config.toml
hidden_size = 160
num_attention_heads = 5
vocab_size = 8192
init_std_qkv = 0.0466
init_std_down = 0.0
final_lr_fraction = 0.0
doc_mask = true
Each number is 128 + 32 x the weight over its row's rms, rounded and kept within 0 to 255. Layers, rows and columns count from 0. Numbers have three digits each. The size before them is the row's rms in percent of the matrix's.

# v: layer 2 attention value, 160x160, rms 0.073, rows 137-159, columns 80-159
# o: layer 2 attention output (transposed), 160x160, rms 0.0629, rows 137-159, columns 80-159
# up: layer 2 MLP up, 512x160, rms 0.0705, rows 0-58, columns 80-159
# down: layer 2 MLP down (transposed), 512x160, rms 0.0601, rows 0-57, columns 80-159
v137 080:144173066159172144096161136126122131116096137093098148115113133103067121110135129144116123119131090115145100143117127215132172094110141085089145152152139173169166173107209159119134090082108136151146112129119135056155130129102104130162163136
o137 113:163122115120105169139147153126142114176138116162128118149139070152116128137190123115175138121147087143124111106119140086129106144087059111095143159071103172089113112122170142159091158125090111124150139172157104106135112152155116186102173106
v138 092:091052112104155092121110142155164150107082133143141199101165030107120165111122134084139140113123093136102138122140134090048122135113110187083213148085135137113149046112116061095088138138114141187131128090107120132113122166134135141086195095
o138 094:174109150130131130101063095132058112116111126134125068150099157188141130127063089075127188068122108097162202153093141091163126108128143106131136145136119140118156147098108068116155118138119103182131147106119137140154149118092150166094092102
v139 082:106185085143097126119086066133138137118164186170111153081123117093173146115144154070166125110129177143146185151171132104108102169149136122181098124128116142171141137152138159179164143127193075109072170128130129141145126151145151101139089160
o139 124:109110176124135152114219122203071173168090153130147157118180102129128108083113163142084112154064093099127155124122116139129150079141114183128093198173121114176132109113163130088137173139207102134116126088111074104147118115134123144145094129
v140 087:104100116079090133154168123147142195063083101118147177107056158079120123111135166152155150147092101098132151117110110101112066092168122150100148148094127115166124162118083171129179090137147108156099113050109116078176108129096132105124152140
o140 122:116156134094098116145195125088080155163100141149142124124108109167145093081119158106153107115135169123183201121138139198063084121174153157141124091088123203080112105126132148109131114125117149129118168110159163176083116146183164166098110124
v141 083:129131100150134136107204173154111093171142148089131139104107136158103108155110181170170107096103175143133186117136127110085095098118139171147111117104091133105082111125095201139132135155156116132122101166118116187136069136159186143114147152
o141 109:079159119161088128185154121123093189117153124081068138120168141117075093093122180146106143130116127157157132078116142123111095138163160093132144163157173094145117138170115159144099115114156097148108182189212085109136120083149152153117111088
v142 090:112096213135150111109118100142127116160108106131114250052129099089170101140145126118170138128125230085101153126116108168124120163133145105098101174107120101148107124109167169152074134146124131105108171135069151160102096113122122122116161123
o142 107:170167095093098093150151117158171089141071117142111162080142120185114133129152114160072114120081181166126120165083187134178121157150131130103117091093153132069021123173132159120214148104094175135120125130146108166093162108186110134098075099
v143 080:129199121139197130156128126117120142127123188117136059159147090125088096085107090135142116149174139165113129123154100108165143151203097099187153138114133082091118123166085134139070129157136161165131084112123087115125136092106115143109181113
o143 117:172115100094141137139071120143078138100150182076164078113127167157094110125079178179129076102167151170083201087065125165118129136111132136169141080077098123098096178178082139075088120134110153141118104148166114122091083246147115117131141123
v144 088:100108088092059065152139172121164154091145114135142092164149167096123126158126123163154136161101080115140096123147109125103098098140119151108170067120123124207133146112086115152127129097169113127133147086074138091139121143138112126117120160
o144 113:100149171126136143105056118137148175130105122204055158128123098137107083084146114100128077166126121116151100095141104144145127169142138089176149105134082149092133153092087159121188166166148202054096099116108128150152073126112198149113136088
v145 096:152130140048106103136121081125118195099152132117165135072131125094117162181153065128167144121135136183160145137172126111097121191094151098149136142083092120117139079137147166135142172146144141146153133128152138159102090143176159107115055097
o145 108:078136068082165134123146147163102083117069154132102184081162160140117121126122130149162127111159106102164170090142091124145172173154156120142083130147122132112122136107098057121153163197174117139129143159081051101116129127060091086131167115
v146 086:139072100089033136085146115158115133142119152136130137194145124100156148144190162183195113133117106168121168090114070161078112152160151120132122139112096133134114151144072155139149130124130085087144145143089158141098103124206139118142098135
o146 108:137114093112117169070113123110109089096101146093132141146079074111089128096149122096162107126199160136168204129135143108145171142060180149156194150093159105113143118105194144120145150129135083152116104143133147142131123099174129135099143138
v147 086:085094102157138163153138148130134035147148095106108178132108114124152104099149160154071148155079061134148074092094140127146112131124094100054200098140139154065144175104211138066127112117127096131115161164129099127143070138121095141136088080
o147 113:164145151150104079112174160091124092081079103127136171128132145118127151150108146089112124145137124153092100113131194098038115102181166120125121082086177128145162073145116143152157137108142142146099158107148157202119147153154103110168157180
v148 087:107135147111151138117171148149141213123101045110158138123140121125125176134134131147175104169139158137127110095110114180123113187155106134124106149135136090089099130112132128139152125140160072116074107103101140081140189135066148069081150187
o148 100:168158136134145091178095158174152083158163116092098118100142154127218117111130116082131107104130093098131179081189063149150126127115107200173137138121109109142114117080179168161076080136090109151061128135134055136110083155122176125137120102
v149 095:131134122166139103138079152099134112120128206146129052173059113111112076101153192113118144119170121156149113150140135094081080105078143186149127025090156066088157133140133072168167129122099157104109118117179149137145141110130116125166121166
o149 105:081132128125145120075140124063129169095134149075127163158094174065079102123146129082137118140127186106121075135147128170153131087131157151111138078059171155131126165156084166104107115143174104085185141140095149155078185152126163097150188121
v150 079:122129120132106095126108170077118104120136099172128108212117154105087082112083166081059178156158137117102083130097108151172139102132104134171133122127114113152119170082111159055127143052120139163143118109111124074123124099085134131191101125
o150 105:196148085187159117137149163101103189143118154162130097087178098143085098123145132087094106172157190152097109094114102125154081116069105190151123120132165113148193143121145108119150065121121172131098119137186124136218152122164161088122140127
v151 090:108189099148094117145103133106132156132102189166093112166129189171119106133121196140098131167117120064135083135060147158188097099129105108162152111161116109105124152104125130131122101110097156121103113118108142110177136101079115102107175172
o151 110:199074122143158154102134131064056143134146119145078143078142141143160149188086083117127099194136179176118179140187121122074100152116094112133168102140127140098108097085085102142150116108126139130121162090157101155088145130112161084150134072
v152 096:113141108107144130127142177147140114165129101150104154178145147096112179100124123141121143119146103093093106119094156157155170075098107111162189148127129079041140162096151101084157118127104138175129084145111140100155134128078121121102129078
o152 109:115110142166185161148160075191151154136149169125114134150127131134158133186183096084120183131155129126179095139086200097144116110129118156164129117169111075135165143041092116164106121125105073123155134066134106097111099107139124166122069131
v153 086:138166135140149131134090099116125156162123169104110186106108144106125135128124200149112141131118094154158144100090112239155109050132181164086195147155123068150157146138167105114126094111116127149178148111156192138124097079102134088166097156
o153 109:108115129065163166122138124083113216168174144138178156124121126114160159115099119101134138167109112205112127153036182162150121146145150108080089165074090058103153152081132142116168153163137096116120199152104113133135137148086098103088127108
v154 089:111107050150151160134131175114112085133108133097176188054108142084142116170129092141135134123114104096144117122132099205069075141180163117114177158137115155143114158132096212129144094149092120193151126117120166097193088125147131140143128132
o154 109:129121167092077106135132183066113136138167122147113135153126112101133113077144163156162133214126137164127161107180077105145146154181100100075107153133055132086109146147132150121127156151151129132089159164112102138120120101101114099118136118
v155 093:136127141123116170118116115136088178079112109097163106149121143109160160108147191134180145151172142166083163100083091176121099156156130145162168126121154117192155121146097116155162104138158132132114117051110199068100143136115105120171040182
o155 106:078129144105108149152049177121134103145177160182171148160144083113164126124150134092102126130069155093145174115077091135162163160162092126173151183066160132115157104145122131136160084114153073131093091079148167164122145092151144108150101162
v156 090:103153058144121121145070116097108112117140147122124147178109151140178099071153129149078130164110102149132105134142116169204125072150115127130184117155152075107145186100181136079070124110148149132148134106132096038170124149078131146153097158
o156 101:079118132147126116147094116106102138148124094147120111110172123166126116112129097119110072151187099126170113168177107155098115123056015122131111139152101110108150152201157150145128132101159110094086192100079144076120143172125163141110140184
v157 087:135128198140117091127090163124099084089110107121124120110127164091085114145132122161104142111121208141156105122205094120123153091093160131116075094122127120068136133113141157042089099142112123157168129213110154138153122085129114157190095079
o157 111:149153088134142111127157061121144086094138098179126155124173052071152121098090129101125110143143134083131149138158115117071172119114126126115102110151158039130124150164157100088168188105155145163164153145156110056158111125181110118218088166
v158 084:119146152169167103133119092125129122165125155142139116078140208114141142064129053122099100084186104153116101133151187114131139119088121113107161096172157097116119161111135153103106156140123149198087142164168140119155081160095153141098136095
o158 117:143108175092082185186161110212157181109110160088109083140186122161146070128192179153164170116112139196133136107136117103107172126125158092122054092137112122177084069107112154143090112109086103111165112159099082095132096158164131111074119124
v159 095:115131126127120135108154060109113022114145199132110091162145207120092059077158142150080155143134177090130161152135122164160098130114113163192087060122164157137134141144105130108081159123090139132119148156182165129115133158138115140172137119
o159 107:102142127123080161112112147055102170133112143090144181144130122076121127121147140150098129149118139181086171131198135164096139136112111114161097138167184078109099111177134122077173161148130120069170133077174131161124135168165145091144142118
up0 101:133140139109103085157111092108131157108087160111144138139193110103161116112119162162160093106176127138131180141119110105127109202155162122111102113129121136116114107067184105110144103160153103127108098087102161103150135129091151122077146117
down0 099:159136124124128133069100204194085161120155096163121125093137101111069172101163119122108122140173119087138128196202109116140143205116135070174144150098098049149113109120168129149137092086163032115079143125162143119113135119179115118144095141
up1 106:137089153133147094146175156186087102177135150120149115148150151110127063149093123146131102117169134164080104143140126118155159204119120108123117134152138080089144105113163168188093188128157076148144171171095077060088108102189101135098113092
down1 108:159169098122147174090101079159123114164126185139153103139061168166145137099150129131136096133136066134167110149086141102132138118190128215126193079187167189113121098077110101136122123168171106174102106132143095152129121100072122117133137096
up2 095:098141115108137119129166161140141116156126140101100144157060130095147127059095082074134120099133151109070107058116176107152089141133083111121132120122134133020144115120178112121186162098070139141144075100101176133141173128088105130109094159
down2 093:139113134208126143059121203108194112122121106153116113159071162109146169110133076166122090164133143113127109219157101111102088147122130108160110152110142143133071103141117119144127163124102148114120085144140164131106173142134148066105111172
up3 095:158172188150118114126086178150148130172132104107163115163114077126064193067135116114170114072133127119113116194087076114171169143148134125158141119109101160132155121162116150129124106108133127055114096081158154133118162080152102103109144124
down3 090:168174123143107119133155106021105122170115140114143150195123137098144095150121117122152121126123114123104103166100127129142152119122127203132115112138101071161126132086124114161098107137155143108107121098051079215198150094095166139115143130
up4 106:112174103107148012111143164152178164147155185152149110130091154106086127083150183148115134068124107151150138093124107085165073096115123158131116162196126165164141182096101090160179179145172160094174151146159135063162136118120136114120171156
down4 106:175153154125137146116146095078096125096148140054143140074145148097143152068129192170083144127137120171049153112122170131166162059108167115126125142131171171153135163127134087102078121125132141086160119157076131116141168085131086139090133173
up5 121:167135119108131081130191135212132065135102106128114118083137115111150091126116113130130125139123141115065086120141157124149120162123081091110102094134102104149184129094128118150146200127128137078172159129143096102120140113167143057120117127
down5 132:138145108149124105092109065228090100062154126172141100134098142184147209120151117143120143111134127064138104164087144110159162132154125113088115127185150137158102117134201103175140114130193024119148125169097120127108106126161118208066159137
up6 105:131133084141165081144207186143134157103147093082115136121149147132141115075130160168116105093173093146179135061169083079140107116124091143143105164196167136146147182105117110152119168124169138076125171070134122106158192084118133156148079162
down6 105:077133150132142094113116140090103137137130108147118106049166119122094149169145141101118112097196180121156151158124109131128103141105131170134146181164173121123123133132145083109134112102170134139067145209114150127109134044168125081147085141
up7 092:162130142116017103149151133131143142154138119114107199124141146162138110104083141095153034047138197165138133162095166145089121154153089170111104127120135093188132111115171159108221127160119143145131146122128125124095121122131132121107105166
down7 095:112146152112137105113131152089154142104142128129132156110125208115189131101142065120156129127158156132090114183191151124065176069192123114170177128107132160128122069143137158081101187126120138093095087132039152156131110150151151155092138084
up8 083:107075089122129070155216107170163139127164118123100121102109074065157142102161080121133156110165097152090082092203126110145135103179097159110115150146117142113187154109149129144155138107180126078119153102096192095124143165122131130138087180
down8 086:112136141152142101147095101000060208208120126190124086109146128094088129138162158139127098108192152119185173138135145125145154091080109142142116127124118118101099098124109119124115103129133185096120051131120114145136165136178140102086130148
up9 095:151144119095148131165194207175187153151137139119114166157113123130170153098085156134138102079150085106129137095091126146185131149194105082133121141117118121125143138108105120146172198099112100155134150110146188120120168095166126135132116187
down9 093:104175053058131123043135164163108134080145067149075100168144081145164141138145126081175155133104047130126099166147142137146182187147189118172103154131093071098141101133117122142143099132150088142102115154138197109101141133138143097138122135
up10 098:126080115141090118131109160109139131110148138137162182143135089056117110144134114151134135116178150130125078110118132115115111198166145098130148142082078092181137113091122136094127107138100133162195090095057084134158099113162119106131144176
down10 088:146111134152090116153194100098105167142104119179146082146147093106102087116143143120180139152136135063155084095099081158168162150107158109124119089083143079119115130095175087158116150195138056176180095131109137130142133102093117135127106085
up11 092:084092187142142110111123138112107115190101165131144161150069118122132121130145120128132105130158106090110129109108113150145109187113120105108161136132058132169115113113075086061064135095127144197114109078148158121147131161129117083117131181
down11 089:169107129142176176135154145105134144105147138142085134134121139094158091121123087049171116141138144170159178125117124094103083113120134112110120100151150070162128146148111125106165131137114020140121063136146159106156151169095083151186161152
up12 109:133146109127192101123108124169132104141108107163108124184092094150155073175113122114153146121088036175152139133109153091115122194075169125078157139160126099144125075115200121098096188112185101210129122050139112054099129189110121129162108149
down12 114:087103165116194105113135088185145110166162196106197125116140159118078147114128162179084125161107141092127119102163110136187145094121110126162194192178121184120094139122051130081137117124163030159091107132164111095118209139183088109160108128
up13 114:117103118150105090181162095161075153135118125117114096094126098108195163098138099085106111123145110130103111165093141148142056090138120090111133106105148171126189128103153128175110211107102147189120130147112149123122151083129132083111173127
down13 117:143128181121092150136144080199162117070134116126125146117152139104135175151139184140137105095092183113154168154170124082187136125134105111088087149156066136119168055158165132118176162100173070110181201152059137128140109058168111129152056111
up14 099:082178087125165093131133137143135139169152122139125194181119100106105108089124132143178123160128152142118074127132171070065073039158138138138169102166129167155178086150135102112179157118101136122164141098068181132123178162145116074139142110
down14 100:181192158101111131114144149092117146122177128148202115142169111142073141107143093109158141139156102134137109094145085168140083095099164135184099093155152173145128158124137075158178177119163140064160124113115137208115096125176099160163131110
up15 100:087214093088091135195125108134131150157116157102131114169139100143157165112089093167111114136167125170106161124128147123136127107112144158129112092164175128091135133123103104108135124142152196168168048162109185144145170105157171074144145146
down15 092:125165114159140138097191125099148107123154137194098109098119110119133076166147069146094107154155175101106102158145147187169135115085130082174150111069071146088140073147124165189109177096116187118126140098155160160125081178141193166067067136
up16 096:134174144137107058126090096183157192122165139118136213183219081098081125138161092158127108160079184151128109165160165118145132140170086144146129140062095100097134147087097109102090101106113150164132193134140138107086125192092146126107143162
down16 098:109125135136145124164142109186136129121151119117124131110090072082120201096128155147104124094144138087123146044079122136132099138133124168144129157117130195074079122129140136105164065150134212162142119133126109166124121154111085150123118101
up17 102:099118157120093121146106167146138152124152162133046182117098123162153154117144079129088107119154099088149152104135080156146108069138128181146140172105108104112180146133113123143101133158117108108080156052153144133145129130104104075135102150
down17 105:165094101050166163157134115177163104122113065152118104107129138167156163116122175133109131140076085136091153162102136096150160166153095153095160137074134090130155068086118141125117166108096116155124103110128097163124121097119053176115110158
up18 094:119170119128107217134161122157132071126190162161059080179176160057086115127162153085123139116181103110172088081135105124127101170147103181193134180153146112173111181118101113126116149068164174138115075087082127119150148100135141146134095142
down18 102:148141115080147143194125154138092111177090125079111080132087102098113177209145100167081130069143139175154111122144142142120096129156122134084094134124091152105136093168165170098135124125132200114187171183159059126142165018146096150105098105
up19 103:139111191095135178149171153162133119104198148169124145160106090103114154094255088117070142131093091076088140114148167168099135134121183116102139145160181103163161110095147124100148149046124141151055072128116084144189151183057115089115148173
down19 104:116127145177121131086147129188087109087169144137154145169114162096108140166199133120131139133134114112079146191047131127148134150168190132135055155109209112143149166120150142177141187129145111151113090091156130154086150140117086120153048144
up20 104:117094174064147123122123193131077189152105103091135106155135140131106188150086120124198106067111162154060135156129177096102125084136117156153093130083095085088210120103078090091153124167107146065062129134133131155114157097092188120164161170
down20 108:131080104102104140127179112209139107148051123105157187135147118159107152175137162105132140136082112169107146116120116111151140106172173090158093074111159120155107110179097183095155171136112110202144126128123150147105103126122118126104131063
up21 105:128150160082140119120136154160135104116156136183103135114146060161113131119157122143057104142165070193113118104139191118187163122125149116129142125137103167166183132128141181128136179102138134164195163135084104152088177124151169155127081087
down21 105:101068163130135113136163137185115117134146121143140112115067142119143145138127164150119131187141126101114114119098096065099123159122057173189208099099131130169147129127105142141086179101113119117076079168125119133103078169122149127138083145
up22 097:111123092133157069105161137185110107163183098075132134112153123157152130117110094135124100115188039135108129105127092104132163117130130096115121125079140179073141177103104132166090117120122132203109128163117102127087172112138120169086173134
down22 099:176084101102086127116069130207110145089218137161072105117113090113178159133176123144152114191115130135112108136153054105170107155097167098118130158153082142112114085054118124141155120088147062154144140041169114141141120111186184150117083113
up23 091:126081121178139094110139096128104203163124121089133080141156127078113166122140071203173125089134101101149122082120166142106088101082094149134096116183175144127206121072130164149107093092118090153111104182131102151123109170133123121147122122
down23 084:151153141140094084109103161083089104182136118110170106104148099182092128120178149138160067112105086087157178009167134177124164095115140134123092121200082114113116127112116091202136086157093200114118168083102074180102132144142130126136095132
up24 090:155154077117151114176197149154113175217112092124098161145138086081100122088093124112127085132118095126084136060091138081096127116141183105151177117148090106147126205109162111100132142112101101090130164127106168083080106140125102115108134168
down24 081:160097113144099141139090080175101108141104128181133087131178119156126168175098139162156092158143135113111159119153145207202087109116115123181137158150109148144109134122164101136164102194108088134141155159158205095080095168110089124108117134
up25 101:158171104099107182136126140145134093171130134119118146106185133144150107160130086123115085123152048185062165118148172107134103074103215167150153182125108119122132140119156156137142165136092120135107111097111109124116094098061147115096197118
down25 103:145072123171128150097177124174106125105121127160138092199102148122152122105150168194146108160131153117154174139147105097127118074093168085099201097068123159119141128119172116135137152117120144102156144103099143162120138184131201110049066087
up26 091:059137142109107115198056084147175111113128155138142136105132091113110192120164156189147150135098162114105094179124059095226094125137146126144121066126081102156112173091128162172133120131121134115126103074110107051123149134153131094158136139
down26 089:241140142096192139114091110034082139121109149093120098121160169195140112112114116154179092166185109121132089149127143155107129095107110084140087098082131130090164131152117111165145150171162142103108076131139152104118169060111144161118156134
up27 098:114149173123094122137096140148110148132196207170122108150108164159132106109167156196167064152148188115149114173105131176085092138119160039115128141128094145084124129119174095092138129135150113137122124101090127124153144101143172082125106139
down27 098:106144097182136133153154109128110054122035117118150158131121142156077134146125153178036149080074139098158081189109115112197134124144110141087151146174130134173106171148136140104140145103174153088152143110137162058156091081118105094210178134
up28 103:130161163130105150099099109164089149150136128135137101163140173148168183146114108121172060149158096129146160116083104200116114121169121189166102203087103091143155071144151098146135175110101150142114097176108146133133144105144129096157121201
down28 117:108116038092137187069104079118123104163096075150130140117149146142132119087136165101107080130113142119134113115179180098226120121110185151154137138135105167116100130136079144053108117169127125131160133148203113146117121207133110187092167077
up29 091:164160138087113077104148075127129108106123113127082140154118086095117100150099166108082140164101073181096136133152127136120144216125138148104077129084125078160163093120141143115109123131145144151103188116117136098090120204119131102123085123
down29 093:094091118180113138104139157094152151107159093169132122123101163086163189088160147205144130146088125101117119134192147084076144063117096098107164228165110138085083126133123152154111130134120115161099106178137141104162111151125113148164079088
up30 104:157140094086116123121162167115065086160144124168144147128100111133150130126153143118102127143173185172123161165139132124134008138081094117138151097086095102137156105111139124123127173109105152131155123118091130103170143164122188087097063113
down30 104:145162150102117150113097108067086163157088126147187107164141123104115162122106126120113177157148144157108141200066135117125097173137126070139117175101175149165187152097120068153148142097130135162092149164117089148091121115098122121108133140
up31 099:111211111167152162120134127135118106150157072084156172141137160078113062094125116153074079110126154082032147099121123168116136155133158143129089183152136124150141132086134127119173159101073111159104084090122162100086183171146126139128138161
down31 099:124140134155133143133114145219146078143171049134156091101109142046116119053107077103116134153165044042098116144074134134096103102124148110155130097113166137153112202071139152091101180103153141127139113132139184121113125145132139141105164104
up32 094:138065145148065131174104134133121187182132051134128151131152200138089120133102133190103138135156127149083130121153113033145070104122108165120108123129183122134109134109125094126079071142138130094112116144121124106133116129138118132158093160
down32 087:121137047106206081121158122186161098125140103162110121096123107132115163159084086099118068152119140140072085155165159109097117078138109129110126115148133164093139159128089123149182159138143194114121037123124146174147155170142078130128172159
up33 104:081175090137070160123127198156070167128108096151115083071100122061081186130121138141134117156134153147132121123161128080153106157130065140142159108151123058155154162118095106120177149126159159126155096121133168088112198110172144122091107099
down33 100:136136158181128134097139176180077099163117124118133129110095122139121095181129073204143118117103134127161164144117148170220095110112175141122099173094105137090112158092102130139102109077083069164140103125112060185098171070118171164131151047
up34 104:160163171129168155156099084124134122085168092144084107148110113024158186044100121100057089065112113204114112117173085114130096147112091206156138145176178157133163119084161102121089186166136135137126102086157133121221082071132116138132112080
down34 099:148135118107198139102194068138128118129185135064125124119130142124056119076086149169075121134139092085140131155067120143101152137103127096172116085165171127144147122192111053143105131134169152135103095150120142135148163158191111083103112153
up35 093:146074096139143128106112155151095161098116124164112148177126127141172126139138146138131107156201157098149102139122106216108115125171097133167174109102144146100157074114138184117093130091118202154122130168164124108111144151154255128117135088
down35 100:127176156094056131129141097052135111155126162154125103120103144133156089106190168138078135120142170111166096198123108084131092135143103182068184160120123160143129137205136111107144089101141081131102116174143078216152130125151068156188092138
up36 094:112137127116081164071155055135097103142128163114117103175142123136104120124152163108151125125125118113091158155132146131162138066143086076110181080206176158104183108123158127117096173087157142134107127120112099097104149159079145181186111119
down36 094:101069149084160186147126127178158174148141150169182091151119147139127113152194116124167137115112140181113117171175089143140127094117112136095135159081142141132114107117066131140100137122109105115094162106140067087063133182190154106115199124
up37 099:135099114100030139132111095121111135098179117222142151140081163114149099173168151106088106116135089130147127088117148122140126126105072069169157123134190126110142113145105080102097111099081092160089113122104135162136197140127138081131158094
down37 100:162080114159169174131185100135200118101103095161102125107107162131172160123093105129102082081161194117084118089128124120143100095189158098096107102068116122112068129112151158100145143186132228169167098159114134102188126137133120125156172137
up38 100:170168142081127112099188099155178153167169159136162186147107097102169196104144095092110138107143123077155105154096179124102096150125169174065138092067182136113151104107125113126124202042132142156089126092106095164168118069079155114167107133
down38 105:176168111111123144122101152156141128094115128074127117099038177158103119123156092143169102133163152171164157165108150160129121132113101088117178102152104012151070162095181087116083144075087169091141159141126177131150093124141169162105119093
up39 096:149102091182100161129174134105100134120136107113200072190126094129123116107075157194085065123125195135136176144083091131105093133161153093108100066178177137121143114132100069145114158122108132118131114161108155102195203093125155097164104170
down39 095:087100177088064101156198146126098088134100095163075154090117062105150126131119137133148127128168110130102129137149123170111137146078139176113152145079034129107146140163144186110198148108162129135120113110205149141133138199134143140113104165
up40 100:077109133125161155102153199149176131116160128110068146132098154083145135108140146080159107105125107123103166068110214094102092133117145084142169125085109107182145137146105218113040155052117126120079213120190149130110133104117128121124164157
down40 093:104166124202152116105114166085096105075146102099100151171107196080103141212115115108168078173100171074104105190073141165122113149102163083172197136047141098131112114157106095187140101121116132137130137118132168143092118137149156167116111135
up41 106:130077094123141136125128137124117112120095198165114137124084176108100179113115095114174124110128103084102148112178048127083057152103112078119106105132127108150146119081115148107182098114208151102108105090134125076119085153080151080139163104
down41 101:185111073099138157116129084198164107124142114175137119104165120147098146084111159121146070136095077145142146088181122066121081125138104078151136131128173117129130174177138124112146140169176139186107140031171141077127158108129094119192149100
up42 094:145198116117146151128140135131083134094168133089037148133099080109094137074070151112069117104152117124093131105155168115119121166104218124152139138095117155144123101109166123104081116110173096128144178158162092072159126138121181061096144143
down42 093:120119082152128162083090170180137130153153089094141110144130157085184162112111120152162114130144112133159120116129166105083063076130103142107195133103102111131153159107100096151115158123107197161068135144162169137103163158092094110110106160
up43 106:100137182036138100157076146149159132148139099169135088130059117142104142143096088083146133078141091142105179161120128084121119134104158205088168086126180122184151203095183144112106171104140147184132131153123169104157178119101157118089093099
down43 110:123147118116113114073122151063073112117094165131186074111130097076223160118140144097162124122162091137199092168104146151168087130114112102143115116164188087100147142076132149112159141155093172091090087200069122255149081108150134161146143133
up44 091:137107156179115171120167147147051164092131123132162175161085135121099125131131102127147095125184082140181104132147088111127079139174092156133135100180149152169123103110102171208144150118121136163119144112113184125090123101129149135165152159
down44 092:179127114159124116160133109068125070133112130157129127085145198107081124116165101124176177186121143105084093094149103160176190153167176117108166174152059209088114131148165156112142114196152178136104158128152153135105111143137138116062126087
up45 090:121120124132089135123152097139176038114118104223076125134127174144119164153168111130151128130106136117157066152112155140118140170137076129137144101187162126154108082098130112111111070114092138192183150098146144107154131112143177107105140076
down45 084:118075155124071148130227149209116171130176179165182139172108094125159157101111120052105128130135099146130130106056160120151102116124123111181087178116186141092116126086141162154171155132137094097148081158112114127117154091108111151147112084
up46 102:159139132101087125151088090130160135162103122079122119174068099069152104105153121100175088097144143088131115137089163128118121108173145148126165130116063097127128120097135207145081109078152189193170113052094088140099067099120137110199106116
down46 101:144153126152102138104129051130120088125060108105134160097129140100097152083163142125112124142132126130089160193085148087178181147075163145111138133214135104120112088171099109105077184111097119185097156101117166159103151139133129110164174128
up47 105:105121167116148128124111102174123122117150152144059146177123091085094135129116137082097069156149080164123133090149138174172141123126091159104167092132090166101137096081137133151117172073152074123185115134099159104129113137077124143061143101
down47 111:210115167165118137153132175125082121129111192116117101178104152124155118120120150120120165171129166119217114198093071176174151135059071102126159112171160137125115084104128131094112097108132097100068111150128120082135095122134141172091110112
up48 094:103146136121132158171129137122155138128151145068148126167131115126110105100149148086139098140150127192174085142080115132126136181164126155076074160146159091102125104122099144082145118094095172181143141111078130137145165082088159136163169217
down48 094:110084084143119102126167151096123131149090109181103127137158138072094075129156147162142138146056112131120139073153153145175152121097166077139150167073054136106110149166177136188157172103100171128125128098129172168087133157121103144094123085
up49 086:051113147082145126132150128189176146140097152114119172094159017114151125109146084141084121133094165083103137057159101057118145117170203087175100115170125137123123171124136096084119135134122110124094073130132075112081166115125080136089170144
down49 082:077096110148127121127111117126130136116187107154106171163130136130112119164132055162135146178107111107097151170168063191071095118117129126119126113083139177116121111162072105181133142154129190098124110147106159083080080152117199109118133141
up50 108:126118110114152097149134124121088110118118128094095081176107140150133115080129134144041076132170096116131141099088177140102110145141093201124130092151102119151181115081147108101149130110110143162163198082033172131138123172128114103127105164
down50 104:162092119063131124087209157099138169113135156171116113147127133056120135145111169120112141140130148128141125220162133112087087130149140132158111106120161103138063101114085163132133154144093055161083143165182137191092071150141106118105081152
up51 106:148182174105116103137105137150149113162126126066072144153160135152085135152105084104083062111178118136135177166113091112113151114167101100095139203163152101162178123093064083068090115116069146117171092041113162137120107113187140134171144167
down51 104:186107027162067143135158167117102137153112149149132148211126105129067130104148201151133135146162134092054142147078065139121122033091139153114111154113102136164085125142135135170171167100165088117188133137074134139125119120129116132170108120
up52 102:124128164099091127147113209116191122170133141099066147117055166197153125145107179087145116082150092145101124140100116080112132186199160113120105120158111118124137103083156143108115091107173118098110147125154094138153103043080140108097171163
down52 104:172121112137113139093185081161149067161133120141103122155103136183176194061132109086157091149132108120126144188103086098181135097137130086120168184145086157060112118117123105104103158158202066154103162053082190139131127123159144158064144146
up53 092:093086197113138176165103161136135207156142116048099199116081071140111105157138184120169113085171140120115140097128139150121147160142170202122125129082150140134135173099165110110074133110096169142101135127159049096146078123102102127170166116
down53 092:135165116125137113100207118155154114075101047149134165149109149178171123114108076158173119130125112095114145156163131085073132120075173086093156058115140096160074115159141176097138169116123174145172230078156173132096128115113072151090148133
up54 110:150203188128155137150120150132171173092147186164115160141132064114191153132149049153145127120146123138038122125132133095127128158160168156067119079157067151116145112148129164081168104103122116169111129127153169122075115096090152103178113140
down54 105:123121131174094113110119128041140132144119111113175145134127136102075108138114130140145190098150117163105110101136106115187138136146081143142139143087150154119123118125110135129085063138161164137134120194201114255075145119114139121128170142
up55 101:116099169126113169082153166129127107166181143135124149176080088076109116127024105138086055128203089152109192113129131180109126086163143134173135132171137118081118111102138134131129105116083152202098128110084081137172107114151182103125100111
down55 094:129137162162135180120143176117155097108145154165104098122116112120138175090142158163179125195173130160103096150110144133109116120158131123148116164153128170127097136084058088121091128147126110149109109158087126151110116106140214180073102120
up56 102:153109174101129172173078105135084123165125202076136117163139103082142131184177160130147057111129127190161098064103167111111137132140128148123126109104092112131159168083172058147155134122105124170145107118052109112121139121163158076128120113
down56 097:118127128120116137101154157151128133206131139114081127094164168104078110155122106129090090151076146126124146097130112162134134130184131092160172147081075110120112087183092158130176120064138086131096110125158136143114065167129112115079176107
up57 108:066093122115138132132164191140123168135213122097103109148104139089120121114206145112061114124140120117176111110184130162125103085188112174146167142196140135120127116109124174098169159061141115088033146136084115151152161080136142131154132094
down57 112:072102153150161103159125150132171181098150133116145089191083139138106167189120112140125102088223103118134143136064147116103104159191185096164071112144151123119151148065139122131129159174124058154171145136148122092111124077127162163104135119
up58 082:130143108117157151167136098176150068149111110191114197114151152100161119177134184078131124125143122074114125088142111081078048189175122198070084112149124132168132146099101147106100085104102130180111091079119095116113118108131144154171168107